config.toml
attn_scale = 0.17
warmup_steps = 0
decay_shape = "pow"
Each number is 500 + 50 x the weight over the matrix's rms, rounded and kept within 0 to 999. Layers, rows and columns count from 0. Numbers have three digits each.

# layer 6 attention output (transposed), 128x160, rms 0.107, rows 22-62, columns 80-159
538470483448468510471449489505519528469526559459522469534511496505449465556561491472548525586484507305476442459519529576440442570533532475526446455518595509455521456538488496516481474510465496516479516480517487520473446529509508491508466487
478523510493477536457498497622534545517535450506420545470479481502502507437546480565538468527522479742608492460541509513535567434502519487525532411508514559496493480519432550469489481553527564544591448518512510446395372531544491505524500530
491505618527479543521516484529408440514525552470539498483519581425564467440514529461437525480479441684493543481519564448405471425520473490506414400473464447485532456510480478456516571492546571475551593583432406526482483487530535480545513477
505477428517505541471441522465541488460518416545506512554557433563530513511515474557516457475491544757494503442415492481485566531488523498493499482498432444550414503489395462506530499517483480436443424544437451502474630518512519457436546496
527489486558557545455545424501435414563490398505537552435480465479419557500610509487403529514462506296578490516477535539513553570547468448528457481605413562443518440473372422463572535555489453502531527511467514569547534617469463548502512512
520314525518491609423461515514509531441477500519421505652564474572473561557474476394438530510439513443451449514475456562546522469503502607533458332508451587465530447482457539419546418455551501507468578487511528596548585439443540473516524454
467522476528566470469415501444446470513501420492500443500544491508568356530506455528558418465551557368494533398521455493598457606479542529644495533545501523459412461556492535541492444555443443566548598468491459542570588466491539411467499463
538544511539530559563528494498526524427538450490522472440420487423530470436542604566516479540455520520512583482481577565545499447445484480521532466432424560470594466526411451552524527505637574497469635462419508449486587515496462533488489527
508431525557481556412553597580461459419474493444488553329565466448583541538327549573433434456562541401454476620379531608655533499498517468492473484440444541492507542488566523462535502520572592371496502423487473464470464462526517560585487449
451616612493508532525496485508506503441453563506577524445479551545469451475531499488467512476517508333481431489516537515437548432539505529453601503515516422495490498509521448594498599615502502535472534485576461604517384507515516465459511514
451426432491500477491398556510437473485462497558482511501399498410599428574557483549536499515441495570500501414482424456535495498563474435580511508472478538451570673499547539480486541464481460488493539417564573569504548494484536479548452480
567489431497488440395457502527495572513493419520561475587407406583351500494562590542530436499508429571519424478516510563464453562487514480552548418607433527527449513452436508435477511604473432511528442354558486553421469562529430460451443516
560522505541405507490500524480518517545456540582519540586496462434450445472589556533522475690531499411610454450499467534490430420581453476473490485476601521464530546466399504472585470523550464476411480540520416395516434539483447539548482437
483421472442554499463421463477619475534564464437551484547490508517426495532506523549497472451395534486683438575605490552479572481525429548478557576517389489510507491515520515497497544466475519506479522520487475478502529511577507528509381512
449492479531566505454582512476472529579491492482559547557543453514551492471565449508496503466494383511511529518415463441512538485517442547503511511520567406453429509434478444489476501519503399546512569447462563483510679487455508431520594623
526421544482407451500485506392587496448474507428505546612485503503562516386541469472490582518496459373470530465394438551469517483448403405423481461460550381551535451466474487545536532444513507435390564529664541425624497567475501494504588447
511506483499512526474479412507485492522497533561461520622488490491484506528506482503500531537433503704516417497542493464479526492536532493482533536478458514494500492537541462535516469482556500521466531520478503505493519496550514454466528463
480438536547481442599478440539472432620513517478534457631451453446538478481478493429606452568556537555467521412465487397498516426542411485459487468522523479519503607558466475465472451468573469548531509577541465506493563403491521400463504482
529600523559612508451440554465554579388479499526434490550566425480546419378482612503488435407489451456528557518461555595501481535454501460553502477506519494446499437504494543547479584522577452462464470546455581466518452521435465533507477514
534407483543486539534572480401531546589457548452495483608486460533650457479495503463468462476478515602517447540471484535546496540519585461477506591534537404499556452612517404562501446573468449482534464442468497544475471509491433473417592402
569523407478454562599461535525486504557456433519482483602442503479476494528405440423573419498531523449476440489367491575572494451524591383460519510488481481538530545501549493556505506492464480533493419564442426438543601423436531489510462482
469429416556478504578537530452513488471501485467445466547657477588571479475509449597541478485515423584577533463631463426378521514506524493631480400455433570525502470437344443436549532523444472482508476478520411469536589579471424477538547492
646617504494476561436467444528463474557549487533525460429478419482422373587521549455436448517570563381532476554577495389505556510517478570554549443539412471525359558432444571511498571448400558443519461520456437458502603459486563514496505481
476511499385597534432470564488397503567592464515548452377394491487473485587513511497560466428496552437462474456466501536462563492546478479652544578539471554519433559537502443492408406403552530409491600453417512507477456518536432492464495476
477576486492505491513542562484476502546570418463524549525434448541482415535501486556616481521501473253499409471443442557556439508442514434491436471513472629514516580440469504505463483518404493504533501572397516462484478501480500527475492482
456596509479484524508628568487595438487505419571526532398540533474560428481425576501534473560472557525528523587465508509510460546461461443438521516460530537405471571480531547488513519509627503486440487417503560449410457602546444488530492603
347603520483453569572400532451460535488500510535492531721388578488592517461537452571570456479482491533420458476486498506456449562506549435558449461525459500473431464477517523461418480486503474553478525478584520552509420445517559439449545534
536553582485464493465522529523495500479520486550483418513559444568559531513588464470426489464519508336495489536509462498534491551517536484556469480561472515478435487533546521568402458487338441496538537522521499541454594485604495495455492527
560493439462466530492432536447477532366515445587605432581471435472565481517537468492506479496519493634435607547483539460398496562533453442511496490505632470547490526505438537503490502551531532443434419497409534490450465482560464497482490506
566438572409614541571549543540541518561466491543447521551509355601433546514439453464504619483428425400531563500502517469465563471431495625485460518532472481472421500412395492427476451517546447598563456519509418515446457475440397455464478534
495484456543458516504514494402498520448470588449557561651397532494559497453500504503477491544383485600416425482503536519637512506462425506558542440391377434529535473618428421496437536566454642478557604472503494491545477481378468528571521390
502649521446502528436547598445556503521444532397500481420544473506493507444492475483436508443540479509512572582564535619482515449551540531558502498553468485547436472492526476480502556554555532561451554552541587454478437569496458507510498459
393467453500491557514515529564525528519433520500483459451388541606526486439593481568508465469640510529422540483555490471495457507456460412464461632458488452530606537477578478500505553545474546452416528472456602561432489477545500538437448497
620426560583531477635462509480399443486458396479477427459584450597481475588434514539533483545482493657410577388490473446466493488516436490537570630524448437494489509517600450483481544479467643536466469612420532503468477440500608538549565433
605460502551580476537589436535503436437490470475513554553518495424535440525353538546537514551435495508537457505578557480443436468493558518472524524532406501498465488539576518431585491456485507476550466504502486437477425452482539431491525454
618500472500544586454460449515447426530565471561449524524477440445435466484507551532606581538473474537449484454491588473364506466628604456544411417451431497428465531517395468514502513411422519345569475542466533406476534492497494478468517528
504425484497599525401575438550548452520502510392525447609486511439537558617542550509540443570590556442471494449488538636605471472489614489333551502531550420457562531499454511484479504529628479516466451502457472490496422424591513435432467610
549487553551482463597565476480537547465527495547503543557496608527542363493429526496426473520559585512476470512534546436524427444526438524465377525573538485610487446425493511452506470491445539481494450506619471496451511583492416532500591517
498571580534490502521535473507473425422458447443519437511394471455464461535492522469544458429536522429427514471524446445561573549611428498508504554529444477469397496520496561447448583517437527457553466518428618471640564466511507548466560473
619430513598419506577482558521603450548533492556406414469425480426557633525492481412405591505502617570489566487580522459491546554475496547508516511443392460511409401527503487455536440473519454443540666594478500524531410527449536490474374420
520492462492561457459590581517559444586510519571402609467606534615378488455430510527628527527463467427541544495573524490442523498476523523455476406504502502514568585425552456471565591571503479436590335457508350441505387496526500591599423566
# layer 6 attention value, 128x160, rms 0.114, rows 23-62, columns 80-159
596479501474521488510424466535447519527435513525539520530444516457518443508515551465410456548478571552521473448518514505476515551538572489518524445479483424530404438519463486479502560429542489413553479440426471496524504541430440477454466516
541513506482503475454471470550462514551547428421460441405532551498533499516530407472479530452544518512526437532495434503462502446531588461520526505460538509539555548433449503430440554472495522526524436547519452489348457503547481548621519554
546564486496461495544458477470562446495491539478466463469537494517560469475461573446546497466565501557504480481427518472504468546492574583492473533467462501483429510415517545507458511505543447498517481585514507574535444505504518521415537429
423545448529515491509543453490539536506551558603583479384407494441520507577457516527493465526451416459382463536476471492547579429483492559626519543502497493544583486519474458478556514537610438525467496617502493520508361460460492560496523412
440566533460550447501413619490437483502464502579532457476534487486480393555409480494442484505557519504475531460534501504470495520486542556497581396580447503484462524426490460568537488441596472460580479489436442607499510563467451547520472595
462449536522493585437465442518495435500519472503484426464512574453477510567505534512526498517586493416505453511527528437474485509490540484560545477488533492530508462567468509461524541532567495463515473447478472521561594548488549437598497455
523590565582434487442486503502397545597474442466532462437491457449489510561513574573403479607548518610487442421448524465484396480512460527525460497431493552502565470553537532528546521474494369576533493517474427469520444512489497475537473461
521436528598552516516554499466460353582477474463485510538512424504548467504548441492454457476561429491455483485440588404467516488536541483602559551405577503468499568511493440488484491452435508506573574554522550565483469555571465422603503489
528451534466470495460508500469539528510514525497515489488438540456530500485506515458522512502486514458539459542480487495510479427480479539463542431492501497512540549481485490460474610569530551549478503450486485534420517517526460432468475498
511471503516568506524569449476466515458455482449586418533417529469458442612528502469497545562461441503453556495531557533417510465564554499586577436525543438465495495444407518578532514503527492495464533491520521462506412467480456475515513485
545460515493563522411413575459489525430559498498465589403532472583534504556462528593543553492429415538553515490488424565505531525558443428528552519483519483442490517529565513419467507598465482432500449472465458399526583525384476422507347572
438473500506539438464529506517549516550464482517557458497552551454550467483541492572470507460474438542511473534460454591438623512605542418524432502488511511602518539508497460404555511456461456542534506548575502536481414542425443494466505522
465539531458562511510421503483560520514482499499528515502499555508495538469506564481521534431528517520595452551521554478454510457470494481447494483481540502549500547462510480492489448506535519487450451542453614493508492549507423582476476504
547559494551472508549549566447466470504440435525528487526542431414461640492540520505523469477387451500541482495443529482538465498549538497455581510493446460380496457475513465501476537536538484587524516510559484508548532521499448510469541543
512507480473438499611506521527556569414499487589485506544478511376433486415451482553505552421545528517512487464492613517495438547587519559469567573589498473638424442491468543569426540524449452472477441456460481490612355481471559434496558464
540544488514547511509484541580474442511461551430514539481555436483509447452440491476563519497513492591469529474445479433516508498464558584475470587491478485515459459488505499436473554448480561435564450528453530462551464517472517528489547507
471518482449512578578448451555528610499639533487473481520400539626521530509470524489459432497476498477508478497457449503531636465529566497545564471528448439534505412487548433513514573457584426529495501469463518519476441640522426470511465465
467531436556458501461512497500590596496383495509532574591528517466484518416495551516573387530540464469457502472560506447515544569472560489489412485502516511461458474570556549588537488461439496545469490569502487537404447517540563470458504486
518482492574507458513610496469507498491490548512515500526511446528561496493552519490450473517482483517444480506535437500553471523392481459440545534474514515444523499485505502569529492570508511480526495554458479539494522546514458504481520451
527422385479518514543450424514527549534475526511484491439597430547487544470557537418501465471559617462465454540516560536533466482546469446570512544546410536529508440538521487556449460467530516500483533462436447572495488550430448441498461464
411518542538327483470488472475503524518585469534465570488521452480505567558561413488565553457541479544638528535539441449449498537486601535441604450549436466537527443483479553461515499469480426428459413521511466460456404609487432520441523449
465428498503556527397473426535487602481492465534438439530570554520479478522520553535541484456493505464459488421417552538459389399565555564388451544336481432564533492440502430611547489568476482573581462461503590496593468416492511406436430540
513544476431550485457504554508445589492554414514492562557425460511408499482477465437492513512428446487531563566535536486543451543510559460496456579507464453448489410431524565466519413354547514462492456473484403446593508487565527578490586535
496440474448538485446464375439491533557627487489521559481499475485471461478521424405471476587483533468604460579485545507464508543456478476450486557424566488573486485366521468424521547469490501485458526514423543469467511566424469563553484505
444496502517508526535504485483422447471494470443448531478461471496480538527547417466427470487489497481476526498547540517494507577416496569491562561539492502417527439499607508526563409494430599499518463514483497554551503406436465524591504515
457589502534438465530454439437455501461554561492566673472534524516440472463444523529522515535500484491517454433544503514517466517464417454558435456432428507458460427499463565526512534526427535549525480441530464487534492464545533464528590502
617490558410478493465555515503407518484559472493463524540538438479510492483556483481495496487463538507480555488503511570505546594531478486476502538533543377389521463476508494477477470517531488551477516447583519495598525497566512547474449420
502460478530572497470446443599487497491432423465513497500444451500588482526538470562467530493472548532468487556377520536491450533526544515449436601492535530557481526600481410562517486494496453428500531550556560424537541437452562423510550541
614507546409550553548525493477526457403548542550542486555442482515467526524522453399471465532414537529379554514475513504559425523551511428498540541522513506552461527512419557498443496478578423567502492455523514460493509462491458423594531550
546525452596514593452403555553613425505503447420459423569502516566454485545488492523583519517560541533476359540521378450503526414502472476429618536504582376498525550492450568399381475485556576574485421496595489572446450453529487575548425504
456513545541557511502510466511500459533537550505476516532524512503518492507531548450503545434478515540579525498517542502427519450461448527470475535579444524500530502493531470490478480499487520470497499516495536433504539494545516468490487529
464417426464463561564523560548448490504471475400488534556509532425447550498522495504499490512568602450467527602531470555506448509488519489503452547538440523577484499439540518502590541531514547438446442503525496584418424586584460539443459599
487452442514440529477476512431541413550584435552466437501370511474524509542506551433419511507440430517467468573490534445473422494413584581549309606566540484545481471542469485515598578489649525503453501524460493508498487592522521538353476474
424500492512562572513485509437534561600513500398547546542477592538504522602521580478471465460380480489483460453528584447460485457493588478450547444516461424460467610539485456428493439487545520533596418482493429466461462540579503507563498492
544498503426545464489448508533495482477452568558540569477493547518514540498536515533574523501530490497453467473531483482431429504539531509438438452512413511431452513520458451523437446429455488393528518545445527506503480537596506508521555502
572445434493532533528443566457481546415497446449576511549493481605525520518498440493538520569543563499519437535587520532538533540477517519398624539476546470595563564380425498483430522450526477421522533601499475546533527449413503481413524496
466475501457514439489485463415480469513417518510558495507489454510556533562498462552484543471518446487458522439528428503453444475505483467471548568556563487544568512450496489487559478565493503510427551508494469506456463580460407477493438496
458545405446492428519507530492500532439544527527514551516542544486471541513464531451462498491448513460546544465476551521513500472541502598534433481429422483612548427497503443498492507456524481555496475429546525456387500467584477528476511491
527476514441543540465462537435513484496523471581487511451544434479508486547544426504545492492474519524480526527573534533465479517513540453459520493575495514451428455485545583465489486521511472486451510553450522510505470477484504498547492487
533506481561542556557492420510414468580571517550471566524469462539467525492425450511449525420466512435408514502575408436489666386436492519562506337503438461576540455474495365469473632501547453445514488463677555477582455513456381582533344551